Part of a small language model's weights: 627M tokens.
Each number is 128 + 32 x the weight over the matrix's rms, rounded and kept within 0 to 255. Layers, rows and columns count from 0. Numbers have three digits each.

# down: layer 2 MLP down (transposed), 1536x384, rms 0.0103, rows 813-829, columns 192-383
# up: layer 2 MLP up, 1536x384, rms 0.0307, rows 814-829, columns 192-383
down813:112147119118140081138137122136115133131117086107117111147148132119133135140116086131137130122130128116119137115126143137114131121123129112132133129117116142098142129145137120129157134117136122117141128109127136134136125135139126101140152113126115129141121124109140135091134158160118125116089134121100140122154148157149104086130145113146148134135139111127138114117127080122113134118144133104126123147152140115104162125133111138141129129133140157118128137123094108126122140139145155113155134125153120115134142167142120135114111120123109135139115144109119146118125167146145128128
up814:136103119130123133118133123126133133157135143139131118135146150134138129131136127112146136110123138132135133133148150149120120127130137134126122138130155125132125138110142115130105120121132137156149134118118124144113133130130115138124119150119126142120121135142138124133122134114140133121171126130118138138113133116098130125139134145134128116130128137122134127124123156124135142130139108140133134145124119138123133127121131114127138124124119134131128140138118125092129122140124136124137140125123134143109116110120120130132121115129128114116130119114144107119129114144125137127
down814:121117142114140115122139140123112130143111110136121143130109099129124124134102080125115114142144097149107108106116138118126117143126135121143135135137123129124133114162106131143157137137121108111115112125149121135130112103142135106124140121134128120126139124120129137149140144150118132130125128120129102139133139167167116136128106120134137124132146117123142139111128086146119121116118125140129114131136133124142133134142134138115113127139137129121125099104114097173105134131120121128141134133126135144121140146117122129121148134139118106147139119121133130144133144149135131141
up815:121151190226214238205031175067060077198202160119126076076201210183165125086072038131120180232057158175186071215046150121143072153118201144082066118116129119041159084163183094147161156178181167111187163129129065080128134098195153068081165198045164051143181127219137162066165031095189154179101194050102075185092217243146048079073109074052141084125203211076065107054165185135189079135121093132077200077229074045068185065080111170052085188128125063184113102139157047108137187194177146070169119205129114156062130092209069077108070112216142144056059089042133057126129170131103158106
down815:139201124190196142170149106205177096004198226068136120130112183129085099137123248180154054164198081147187214180136114124146135079121153089076132143189090159194182069150114061078046247198129168146121204220085160157145187199101096214070054208044137036172058000134211169098104116075121171154157114143149079109153104171050035154047027157061131192093182148106111106063085173126098115090132045141192163153112076109133049029044082177066058157110075221117119131088167177076187189127110083222165165135123117123131114110136121146131159134120199102036087079144166094020152149134147104138
up816:136131133118096141135141131118124125132139136113130121133129141123127151125133128125137125117136129129133120123122107117139151135133126135143132122133118123126150132123122124118127118136128135147136111130102135132137130132126131122115118140127136107108124127110161126122133107115091143119118135127114119128134125128126120157131129149137141130138124152130138126138124137131142145126107118104109137151135112131138114141141122129113134121107141123113128135106122125117140167137111135115173116124124118133117149137109108135141126135140150111117141127125113129133138119116127118155
down816:114137138137143067127123138145120132136122123121128128122144102127139136123105082129117121136110128116121147139114132135120136129121141112115136163118126138124092134115151126131130151102115120125127145106147132110142124102147125125154146130138130156142128151166119138130149161132130120144146128135141143125121146136141149086112124127126148118116126085121132113118127114107099130109131128130117126133103156146129150125137124157129106151155112143101117109141129089150085109139121142122108132150124113125138113148117145122126128132111117121144092125131122134127133148153130132118
up817:110127140123121120114121155132122119132125134120122112118145145146142115113139131126121152130119137131125155155120131142116111116136124148123145120142129127132128129168134124108132129127142122137110126133112145124119143135149130132148156129125143096161123129138134136133123131115159110159132112104102132118135113133101113118122128118108152154136110131103121144116126135091109126140130132117107102114137108119108141112128141110122115120142123126092115130131117133086134130122113121129095138121132113109121149124125130122125091127136127111122131124130125136122130124119119116141
down817:137122124145121156109120097122142143140134157123143133169070142114096119131126116129131078110153097152120081071140112116133140127145135118128108147103126128116137135099099119163092135126117134129107141122150114135137141101037149122100114144134124158085104140159130145126161124143135142137132130146178127141122120117158153149141127130140109109091130118159134116130123118197139130113128118132126123141084136176128108148136111109125132116126141130160137116122147117200114126116134125120119119111130149155125119139111144154126166127097128101134109099139134109143141133122146100128
up818:124135145166137132139120135114147122130110149125079108136118134145140135139085137123185133134115116168144158140123138151112124126139156126083117141102147112136134085167135099131136139143159131130126093144151124110123146054116115113102132153118142112129125116133130131098144120110139119132113140101090141170126136131149118100108170122115120109176131130099096133106151102150115135092148114123135144134155106087122138135121133118110138127167152118156151128123147128122097134157173158109124116152099097131116136115144090124141140096164135124109121123116124101132152168130120132150
down818:157140156116128110090174095160079137023116154156149139118103129127177105147122046133000108110211090144128181101132156149155147199160101101189225176136166200141066177083155164094140146121124049138099142093037144131114157218166108114192147093160113152062125087103129124185087142162109122113190096083198097099116104074076142244180106156115179121122134120107114129191089203017142153132148226072100102064046192094139099021157097229180083166116012244109140091154000009050211076105025078082141087130117157098107158128058180158147141211049077126129120147108112175149163083151097094193
up819:134114120140121132102134113123132145145144143126129135133118100130121140163131123123115120131137139134120139115144118148123160160117122136120117147137147128142137100113126121145107111130108148120114137140132115129118127122129109125106127135112119152115145147143138141121124125123129143132137114105121124134164131137148126133113107131141159129129119131133127129122152125129130120113118115112140126127125136139123118121141147140114141131127119127143134147093135123117126152128123151130122142132130111135128141139126137144136125109124127114126140130125150135129131129132108116130
down819:132147129137131105150125163148122131121117087122104115107149150142146113143125128122149139115115110111144122143114127119126124135127136132140136125112100129102125141130141127110134134120150115123147119115139157128122122129136124118148136124142144118149119128107129115132109139121121124127123128156140144115137120108090129126130151126129126127138120141121127122136124141119113144139135133136126134118147120111135141128116122134147126131143132118109125125150106143131125129124137105102115119118122118115134128125130130128132125143143127130141116135125126132116132122125136129121
up820:113149181213215224194053163089066078167203205121139107107207194209136130111092056189112179217062158160222124215036125120145060149114211174083046093130170121038192062177189094132145128193212165129162121132116056082123149103209171055046125192030147057152177100220172138070179040098194178181096216061091055208093206225139049062088118087056114064134228208065051081043144196153196084140113053132083196059224074060062144066053101161056063198084135079157102075113141038096112170196180143079172121207099116159072093074208061055092083101185121139050055066058179048099109177136124142086
down820:104177079158220166177177154159134077053189255114147102138200135160090149172144240159125118120155144105222141195143121141124060110119226103060103137199131162255185103125086035105094170204152145136171221157107145108099222168163127163037086172040105101109034023159191151173183138094110191169102151121105121101078116141085001123042097137051127131149117100077124031066098190138082123133088020200152124138157133096088050014115050137105053126117125197129095116073188201064190201103089113217126169139113167175189149100147119114140056156070165113050184034093190126038201144122124137187
up821:117117146144119132121112132140123130110135133130128127145133114141146130129144128135129125134134133132131132127144120150119136144122142129131110127134124130151130134133120127132117130137125096112127125134124122117121141125132133137117137114124124143119136127145121134138138134129122136144120121130129108131132132131134134126116144107130138128131124123136107115115162130136127116119129126141133127129131138133118123128137135130119136123132134120152132146129118132121127104119138128138140123124135140146111135119113125127131117142141115128121147144136129128115154147132143139139
down821:134124128120125130119134122117124135130127138120131128109132147106144123139086122143110145125118112140115128138117126127139119135122122123120147141131124129103135111115128118136170137116133137133126120126138140126124124131137129114150127134120114113142112144128133150125126128126134141110126124123120132134153130132127116131119096128130147111123144130120148142147130129128145132145117134137126120134127136127147133129101147119145128134145126132106123126133139119155107115137121121118130132136109128124147120142124139129108145118122127113155131142120122118145101113127136134136
up822:124129125125097136137131133118128136134130141126137134124129139126134138115131130126105143129125125138121120144131125110095126120133135126142127120152125123147124144119143115115122124115120139125132139118129123108141123124134124128108111143125143109098118129105134111132129132117121134143155117135115123130134113133121121137106128129126126121134113139116131137106149140122127114140126103113125132153131126115143111151146131144126148141136131127148126130141117120121126106116130142121126130122126119142138131140119118143116137114129145090121120109126153134153130122112155124111
down822:136121117113161112119150109136129116154123110118094100137149119107121127133115096129141117134119114139138117121136107121147144131129125119114124150097122138118144136150105118127144146138108125111142130131127147126128118133120144115148143131138095141144122122137128124126138138130120116141115122114145132143133148118125145097137131126140138135113146110133119112123140100146119127108114137111149125130117136160122157129101118143121095111128112149121118118110146120156097126139129121118118131130129137133121127142141143127116126130132114132127151130138120136111125137116138127146
up823:137113114132130129136122110125144137152128127137123130115122136135135125133123128120130113141126108126132111119124143115126140136114125119128122121125144121125144111128121133136135113154122126145130137131138135138135145126125132131127132108120108134129120129120129121111144129127130124166117136123129125131141122131148124150120148135121127141133150129131135144134115130130129120113124122135122135145130117147125113136149112125105104112131128123148144127114135125119117148121136138135132130122135129147120152126121135133135104129131125095127139127146131113119154148122129143117
down823:146144142138133119122140154151107129107130128132132119139147103110132148130146135132119140111126188118159137119125132141132134129126138136115144134145117145140115137120141114132127135075136131139107113107133143128122117121137125111138124134120143126119118130134126138139121131131122131118124137132125149119141118118097144095130106128152116113123114142126137127133125128124127139137120139137128118137136126099127138126103130128158169167119135129110120108137121120145149124137121124079128128143119123113148113130125124100130122131107133145126124136102149146139120100120121124140
up824:147133103124123128135120110124128132129133135113128117123125122119136134108127127133124141127134129119138135113152119100115124124134128129113124146129172129129140125119129134122141135121134150138117115141121131124143159121128129119137113125136119126138133110123134135129126141120099124137128133140121124130127117134135117116118141136138139126136117123118142127126116128113128134120116130129144135124128112141124130123120167121114118141148129135126136115121142121127123119124129145121118119119124127131152131155130159126115113126133140132118110136134123141128150132148129136091
down824:135140139142113143135128149141125121108135115124129122124128129119111120132124121128134093128113134150118102147121130142129146138127128129141130138133113119130112123118127125123118129131118131110124110122136125126120114135122131128110143119125142127121128134132141122128118147140136126124126117122113130128133117117115160140129115136133137121111114144150128133138134132132121130140124121119142122143132135113127135145108112122135130101123127091122110113126116136135118108116112119098109133138143125111124148119129118138127148123118149129135136123130138123148135135145128126130
up825:133142187240225236200018186049065059142167184150126050120241224188155108132080016199105198206081137144207080255019134121193067151143189204099067102118157140033142101180202092133174096229218156167182155121083080055139162110242145020041148223020202056154198164225194134033183048099189206119111186019097049199156231233134077067049101050031125060121200221057035060042186179141205089103133113117048180120215067051059172030026048165041125213082110096216100100130117000105091171194165142099191143192104111174067106076230023038119085144196115153027033108078118020063143199125137100070
down825:161164128186249215217144234185086123047165210068103084090123137127085046134084183138133158178062189114228187237112242076192084060149135143112058153142118081175095129123097065077179141228073202105245144106105184090146179119173069083097076180132151129134084077187164161182151181059117094213157108112046185107103146114137047127105136140100120121149128153185043092061155118117049134124073094164172053135137102094066104120120099131124070113068153099097103090144153153145139195140098107183119152122104217202110128147150159134135130142112154071067122109128123146092190147138174157154
up826:122126140128137131131139147122091139131131116121109121085141128117127138124142115124152125131090179141107090130139135128126132139131125121135126134096119075090145104109137114133186143103139121133122127137142113112131129116146123118141142125148111133122118138137105123110138135092137126122115117147125134118116111113148128143142181131137122136118113141150151148160119108162123125124095162115127146140125127116120164139148124124128154138113189075135107116159192126152089139138196111130131127132138142144149142123136114113146140103127122129146129137120128134156099126132131134130
down826:135146103064131135149174086198123139065137192117177164162122111119116145145173010151124034117205180131181252095165137146130137078103109143141159097197196196187141171124066125144022121134112120149115156107079154133087107156124133162153135125122128139165091072084134149206113104183138101162188175085179118122136090110096127173120046098078117127075149133114141132129046158012164149165158097101095138145142118132138065103113154148128072144140062206131133155086103015050167116112096082171156090104151130147114101110074172185158103171102138176101166088103162141123194079110125107115
up827:115146196248251255205028170088082067145153178125124072097175195184114120122072044157099186206089143183203113226068114120189083137114197182107068094117177108048153097200204072139113116212230156171208142129052079101134141102231153010065156205031189051158174132216167164021181029075163184175156190019096037230120207244150075094057075033043100054116207220089049086039155173148159108107111136133043243148239064056079161029008061183034065214117079083175146099114151028104119150184146121143155138203137135178065122108217057066131084152207159163043019111072088042070144204145138117069
down827:070189144199142165147174095042100113015192255117115127162110173142124047130127232128160146221130198122216197211099129079158099089105168100150110118149146167223075214152105096115069186161139082121163198093069159137154180179183104116169127169114114084202040037189140126140164081159099075141130062083121127098096078161108036150124039090044157091149120164215143089142174111124150098073069099138143113178156112150125052063074074160044104103095086179017110079134146154111152136076083088176091131094149134175086110145076108079133151150196198153020089143125118171040133201107212165178
up828:130153218224196188191067170075089067158189181125112045104193187180124167110086073159127200218065164182171110204059087115171081113128150170103063130104186104078174091210171095152179132179197151158154161116133084078104131063230149049047141218038160056143200134192149139056163060112204175170126172069061075175107182210136066098070136086057128064149172185088050104073176176170178107148097116119046193142193086061064152077056092186058113165124109049169141082139159036096105138199166118088201134204123093176073127096198046058124083112188157130106037089061103066085088203147135115096
down828:157159164155129173102165103118116122064169146115078100081157145129136107150113076124137130139112239153135045172125163135121118118120107115119086111081081049154134100137114072126176159132103149127128148108087114112129159129151087093118126167174135146140120123156087125112100125094135125175118064131070160121105137166151107141123152098132096117195105124185079093110179139152158106114086121164170168155142127122109132138107167130108158143131174094112152100162167076121134139142137104132185132150113131170102141134155105143124133111142115146138127099097125131103106183099138136146
up829:129149120120137124126123144124126143143142120119128149127130150136119129125140129144133103137132127140115135148113137102144150133135098108148116108137123143123115115151142127151128136133131146137124118117132122134145111131134141124112137134131156122076131141106131151134127125125142126148150146110133133130136113139126138167121105123103139125135134139093104152137149129130126150140117114147134140111130135126115125133143118116126161138122131128148133131121137135123109161138132136114129114129136107117097161136120118132119139103129125124126148145131107126134113122120126119133
down829:141130121134136135140135121131141127129111152126125100123137109121146138116097131128117143107134130110150138118149107126116117111114167128090123137100112109137123174101119119141118123127103109128137136123121160123129129134094120134146111143130104130189121148152146119120136143132125137144123138169127139124132168086114128077138156133146103141112107112161137121122109138128125152108123142145108115124115112132134136117119122131154093132114133150134106126118121118137147132116138134161122120126113137137153100110134126109140102155118122133138111136122126141106139132120116132128